Weights of a small transformer language model.
Size: 11 layers, width 768, 12 heads of 64 (6 for keys and values), MLP 1792 SwiGLU, vocabulary 32768, 115M parameters.
Architecture: RMSNorm before each block, rotary positions, no biases in attention or MLP, untied embeddings, normalized queries and keys, capped logits.
Training: a variant of Muon for these matrices, 1565M tokens, 11941 steps.
Each number is 500 + 25 x the weight over its row's rms, rounded and kept within 0 to 999. Layers, rows and columns count from 0. Numbers have three digits each. The size before them is the row's rms in percent of the matrix's.

# down: layer 4 MLP down (transposed), 1792x768, rms 0.0578, rows 1051-1067, columns 384-511
# gate: layer 4 MLP gate, 1792x768, rms 0.131, rows 1052-1067, columns 384-511
# up: layer 4 MLP up, 1792x768, rms 0.14, rows 1052-1067, columns 384-511
down1051 096:483469515530532503518492473481504497453466504514505500483484495519501508525480512473506505526553500480464496489517541514509472530468452500507512476477492473493488518501491488523494493453494462516549506529481534499501475491518470503500500462518527493574531492487525542534511491549519473479493475551532460494472511496524509521519512457468496505506503497519534479486522498574547529495539
gate1052 106:530483498537513482516462526504515480498493469526510459504504520513512480496504535529513467508514542502502529480526489496511521506481513511492498501493482474522499495486528467522469502485489500492519506499520509481480486516498536549471467486479494490458509530515473522503534458557577484493486501492504488500505502523442556483495530492478514508516534521509524497512488518472518473502527
up1052 105:434473477488490502484483496484471492522518518478492536471489479508494522482523487480479492505534541497480492487482509514509521512522547486457471505471517473503512499449490503481450522548451513507472500514514509495462507484506471463488489493477546499524521494510531512493491534513482460527537480530503486504545513500492504487510552495490493507507547438535500510507463503497507503522449
down1052 099:533482528519457490530472468539494495483527516492461480502530504455519466522497502539474485451473488495538546514495518471479504492504505494459521503536518521546500488481501513469519472499489528489498499533525507485475485515519499470524485516459546485523532530475485510544551510541508541586488494537481454478526493498520538516476550522520513514498499532481499514496528513477520490485487
gate1053 101:498491499518519501463509516505492486483539490499507505510478474480492557459484528468462492498495502486519515484493490471497470529475459512525529530502507506470493529497497509488547503475498528555492498482490540502524504507447502545481462499458508493536508519563496454498541512461501487505434524527496550460498486516488471458487530473500509519494477492484483490471516517513552476492462
up1053 103:471503498482525519525450512486540553502456491547463507479526510495519438502536454539485540490524490527546476500530443503501509461530497551473503484516486497525521463494519511478490524504493482478519523518504528506508496517540515451535464475482509517475503435509517555543463517532482466516525472520514497517464494516545528514506553513475466497530461512522450503546516499486526488489532
down1053 100:479511487521476513515536522498465479476517449512511481495462483488517537494512493543507468524491518517499529497502510439542496467505492478493516499486478515490520504510524506485527512490516499517500496511472516483538507509522474477480445527518466501522523519517522493479469444450520493519471492520486474522521525492508506516518479462564491515464488491497498487453460537534495514501468
gate1054 097:527503545548503499517496493485506516502523527498494489495527512461482487445496466496495487511472547522455535479490470501482528463492469485515504529466528494528494520473552468516473510532473509495508535503519453495485521497505546514472503487485475507457490547538499506552486507478511491500480505455461518531496515468472482517543548479474488495497491493467481478477541494496491522472524
up1054 104:498525502535474495476510459479485495516531493504488516483460477524493477482471539538473517509528490509507486504502516547474516529515515541500453489492476508503458483485522536524497520495495485483464485453490457522518511455500502475535573481505493489518531480476502541475505511494503523544535538477496484466509501487492471528488487512517524520495492502495524487491498468502520508441440
down1054 115:527490479529490481543481484477548461475492518474491528483492502575546520514518522523513445503447476461502512460514477566487505504474483491506515497529516473487466500494521494515525497469547540503495521463482488527485557539536481506529515436537495555511506484520470498500515468458526488480517536500533480509513501467503500498462504485519488494487523492499503507471414482496537517465464
gate1055 112:525518486506496470504508528484514454504472470524493481525474529454533518520484525492505487570490483482488473509527491506497524507518509528534468512520535490492481514474541543498511531536487484473488454478517510498461524504514471489491535486516501532513481496534481465504512481519472508474514514463510473508481502511503505456500464503520528478527530506462540482506500539495518467474483
up1055 113:510508514486446492498518488514478499538528474492486506472494461551514451479467511487493480488541470511506532528508579468470522492470525484467502511493467487494477470507441468489508506517485533498508529508493444481485492488506504525515488510495519535531523460499522471458528533521480475506480489500485494519484486490518516452488519468482451475466529518506497536501512488445483510524498
down1055 111:507512509477491501500514481496453491476464498502485506484478508535451452499466442500490480425495491556505475499506556476459507528469521479496485522490485539494526488515533505456500532495499494482489514485516488495504501498489519502492522506522490469475526490468513498515472515505501478526484530528482468517499516489514478475527537477518509476492501516499507495526508515483517555502508
gate1056 107:478516538501482543448513551545500524507526511489511516516470469508486439473509485445477514469477446532494534501539504517501484469487501514474513512466493498506510488507490478537499481512474511533478488500480467463515531506470488494508497518510489489489483476439533508472456537442512503484513454554493470514523506527532502499521495525520477504509527505471512516528444522518514497470456
up1056 102:467544510470507515484476464514490506475528488518479502523496533503477502505494505502496517481469493515506488497509475557497531466469518426514521475505514476508502511483539494506506526535492512489508511485584513541512502479506496500495498483474446519473438549477522487533502478503519484507498495521519489524496539489493502547503527499497526497503484480502495498505499460540507540482467
down1056 104:448461537521565513500495489523508507521503491491502502468474497486514509485455483454497499502423481488519469454500483500512515494509484497524519499455483547488504468552493468505488465454518479499560541510505463483500488490539519450467521512511474478550486498496495481514487495510484498512483517530487505498507467476492434523524507496437482509490513512524510484486499534504476474518451
gate1057 103:500533502508523518464519496494494484514503517507555518524491461494498480522479481491517506466473530491518521506481479487496492519492543524501472442549515521506521481518497490440497507515488458493544467500510485514536500461528481565475476485471539508472475506534530517477535536528490489546520509515479445517497513536464520466498525493508510473482527531517523522469493501518452530502505
up1057 098:511512487502521492506501498475486500526490491497544503523500472476513508492471453517489518488461522556452513544536491510513499486529484561545492461529501469518497512493524497497499505505492477491498448499506534507517493506494510547522466488514516491501484534525511502475524509540456528504496460514499465511535505533483507491502494462472506460449473490500495494507491501527485506486492
down1057 106:531511479480473485519470473522522477528493504540520510525517510524541518507487455527494496494487488490463467554483523509511495520543519532507493513456463495475479458546512471508547530501495515513522483523514521485473469488480526465444507468492462451499474510496501471519509488487490467494532462508485461484521490542450508496500484505520476502487544523463489513506473497525483519497547
gate1058 104:530488527473537517529532510467546499479503515533457496500468459457473511505457512539491531490476514497525520518477528493504488496496459500552478506471531502460482511486461485513521550502448493501461551472509468481483488546511529458476520489524510519504532491478549469441514470483516554500523470517482524435488526508503473502493493509479485507487492497456509506516518513472520515479530
up1058 105:509495484517582548539477480546531531547439534505508502476444505508483508517494498485511461474466510485488493532553459476493489476505507512501469531482537492509534434496493473490480529490531491515529494506512508537470483510524527525539500471520515508500517527508490447495552491476460525480544486459509467512468488464514467490467492446495493522528491481502510481431503521517456554471504
down1058 101:523489480487484507493482449536527502481538483499461453486513453519499508518489516516480531494502561515538490496482512526519480514474527479486538515530481527556488493522553477492512495497514508505468471514514548482534477479483503510478528518546547540507501531482477462498485510473514516516473493506461505522508497507489468474491521456528488508480479516501524524466492474517520480500502
gate1059 095:493484482446500519498515491486536521461522486512521467553485540518552553507500467523496510520495496512496505539510545514478515503474493552498455528514536468523501473490477488475485480494496534500512486515500491517510483477493492493492494425472456470507513498525493478528492498496518509440485483478518512533503475518454513543486485472498533465508467477539511531521493511523542491511481
up1059 094:526545470507516516492519456489517470493472529521488451485483520469529483483490503462502519534500534474496487550511454490471490526524502481486508507457510500526460486533506481510544465477512487551504453498517486518494471480501518496472486555531532478479499486514497511493477429563477485485493513486512478523502477464518486514496495450506466487489540502480507512502498501485551480504509
down1059 093:489480541529526480533553505539478536511492438489558466482536472529503502495538504506533507489526511519522543522522507507491486481477520471531516484524498478493511488559497484560529541496449482509472536491500462473496500545553522520510505489461486469515456539514509509510458514480509518498525514491465483471473528510534489483511459509522445465504496503456516479501530516522457480529476
gate1060 094:518485486503437518510498521509504484457478503510485567496479517478520530532494515496473549510507475544453494463528514526564501484529476522552489501477472502511503504465452475514526481501534512501492507478514505522465509514486479470495484528460539491510479472533489544486528495537491499465484471513512448509499526487472461500465496531481499478541519567484483531523502481487491475481512
up1060 092:500412478471528531485517511439487496538498504496507458497500488534491512502493497557541482501513458522466528483459484529444493564486495524502535557487501497482469546468487495486459558534486507527496496525557440465551484528494514532507498477525464508466516479477500463491472491447508514485500518485524533493491529477477461460505467480496477521525485533481480505489514506519498475539471
down1060 098:542518493497491508529491482478499505458477489466513531520527502487506479504484548491477530489479509509461484529537471479514534501528459524475468538489486474499492472561444515506460451482493497501513532487511475537468524502477472490502509497490454469493487495465518482516502485486482521514484498518496444481517516506530525536529473537505569534543534542510487520502492500500515523540555
gate1061 101:543502520499481489528533505448472513473528507480506521513500472493480521474501507515512486464532501476495494463520506505501529530489489490470488485469452455521488478518491519551493517505486560461469518564526469529471484492509463496509482465502487532504480559475485504482494498545526499489487472531520488482495492472539475433478504475509501508497469460503525476478489502443497505504537
up1061 099:515494511493541500502556485531475459491501531460494490449477484513488496511494491546481528451539495482500514491516473518526464472511529516519486472492552467479489503490511476496528495545512531494469498523498485514523537499512468489499527431484517548517523498505563530511484523474481521504481539474493485512539472470529499470534514505521520497516526476489484486493476479531487524542534
down1061 095:547471513521491485488492488528527537479553497516468469486509503517542541479565453514506494488480514523508484510465458495483471488492472509544503501495488472508489488506500534448489497526474469490512496489452509497487501480548529482507494507489495502512488511474468481530522486434500492532511473483516488476551465489467518511481522509526514491508471497517514509490478480459538486428511
gate1062 102:484466529485490511511480540493489525514541511477528490507485504550529450504528477519514496507474554478462520475475515516474484502540448521498526496523494500519507527508472523483471513475471478474509489499484505487456497559455515520538441536528499517488514482511515494494500512490533503494491470500510510473480541510466493521467494499530497504540474515474499477530483514507491504484502
up1062 100:489541453500490519504543497567543504507495486490458527504460495517489481479503483473486522517493479535515510498497452507565501497521468497488534505461450469474498500524515487565530483509500521494502482468513543471469533479514484518532521537541529526499470496500434486476453538486489520488476469465475517488530498526542507532481476478529559524501513516480491526523505488517514495469521
down1062 099:491508479507492484482525489471536495483529490456520504492517507514484513504475500471510508462507551496482551490503546519496472505499497512508524516477517489525511545496498480490494502482470499499518517502466467475470455511517445528512487514460549512541516497509470506533505475490478484518492475579482492509516538538493498503455499493491518509505496540487539480504508547564476481524507
gate1063 098:495509516503442500498425531520468482466476505476541535453518522514530507548482518461544548530494512548485486510500480498549505475486477544477492483490481476475460509481457491523518479499500459516525499481514487509504451524517457479509507494470485522483497472504531503524497533516431493495507534505500518463509491445531540482481491474495518498477456450515538509544464536501469482509483
up1063 102:460484467514504546520505494486487485523508494531458466511493468527501478491487477528520512502552505523453512500525536521476478494473511528510479502465509488508517492503456460525505514512490505506531514515459524498509481489514502514472495517512519470528507518469461499471492513473553522523479490517504509528470469524506470462495486533518505534491506547443457459476495463500493494508488
down1063 097:502506524505531472526504520483526514530472509538506547484498539508510494497498501500502528477509522541490504501504484495477512479473528484486520547533470446484511507498526505538465487475450546514463529516508485444546478515516501498523530514487529498460483450500533493478548491523505474515482504499494504492492492504496475486497486502473508498506496489496492531505501485511496500523534
gate1064 103:518497511476453504529497491484507517505465472505535526519510521498502531505493516497478489516496505481499489520520546489490534450510471502511520491503512489500539538511507515505521484446487515526477513537515465495538489506531498531496473501462540468519537521538524485503485488504526526484476535522494463555493430450493523510502456493494489522528499496505493507521416484491542520462503
up1064 101:489499497489464510508496490462473536490529522488500531498512455499486499493470490474460509480456509490462485533549462533507519489491491488486524486509502516503519508517453568483479456515503485489478527498522512497515556429536496469514517478481504517479480464525503423506493509536535506513504497467506489498507523531491478470515401511508490510499511525484521554490517492507514506520494
down1064 101:492504488504498508478530477476512503469512528483512478521558447512523522476507446524527513499509496478525514500511517539504512505466502503512498470520472483452481498518501482501480542538503532509495464445428501467494510475485440466514521488487494494492513496504465503505512499511482504495486519492515481479472514537519507507501478498505461480511514506498505503511488477449451526531511
gate1065 093:548485477512517492507494496531523492517496484528494451489519472434453520461440507444505518539488466522445552528475460496481489469448496509453497476492493517525513517480452490488499476526496517535494481484491525496516515483523488478450519491484496541501522483448534481501480486486511512471517534462462508503466520489530487490485544515498508474520488498383495496540523513498465467506510
up1065 093:525463513525543521520508507536478517505483507532483504518482487522481489524495502494476496513524479494510471474524464531527517484484512536492470499466491537531489494465478499496505499465519503509486534518472468508491477551503479473512532475499470556487491482522484481529505469469536471504498505503506533477487518479503497521486498470502482512543473519502486474506513523498456464500469
down1065 093:493479464532520471508491486491509488502557501526508439526472498483465503531480528495496506481502501491466526463536512498508490498482515465463477523506507512497482519516484473473480551486493471533501550542550485525481529518478490503488548492483515544504496496496496513485515468520524497562492546518506491467483537486491497479503498546517495492505534577442495510490510507507532477457483
gate1066 101:515534518513503519519486466527489509484519513514513498485518475509508447521474521481516495468478478510484526489560539488542547482430523528511504499488538502476525517516466506485462524508503491475480524512508464477474477494478474494530510525487511541520480514507526505491521518523534543513486531534497490499527534480508486507493536480480481522505526491494485448495498482503469517492516
up1066 097:546481514504536482486474476518532494471517538498539496470512476508516478548441533513491488482468457505474503504507529492473512526485497502501477486495508499470498512492520529531461486510500491493468524480457494459501485495507517495521532475472496503493464486472502562476507493488470498457511483499500508491508516491459504487492477474519508461514520544463500524481511514469483533519480
down1066 103:488446539515465521511516470519561503444460537440476453482495535523452488507527502505487506497538515517495479479522467511453515490492482480527517465465535472510484552519480509469483510484507511487521481470473470487509515504532501492486480510524506515494472485438523464529465477523487507522451462524479484487484523500485535499450481464494481493501465530457517512523485541502479530506478
gate1067 101:525553499468501479541486468463485503486530476509494466526514480525462476488497472544504526535556461512448478483514513520474562439475483473499522445550549554455521510498522542488542513508503503480494470498514461473524515482489533494493533495508512499493515546543485554484482513461542474517536517479522508480493529460490520473486491498548477486542516514545532525480492508539544502528517
up1067 095:444460453498443528494530517492537513477525525517506529476485502462520548464452501504511504553518528511522472521494523494507471562509543508484470477498490536497498470533499497475509531470492482491515537524532452547488482484445502505540497487499472530554509493495474502540505462505489527513522453433482485536505460486559494457514509540511510533511497492478522518522536497473461513471512
down1067 095:556536480494508517481462488512470515507497477496520461550492505499507493546540556473482479540534495463513512502511509488473516452525479521553537489510508519505551528509486544478476512482504510503481458511540515470551460481502482462463496506526497508470550518475471505449502488491506518477491495483505504532440498442496467456533510465527469478519525486460507504446453508523570481441470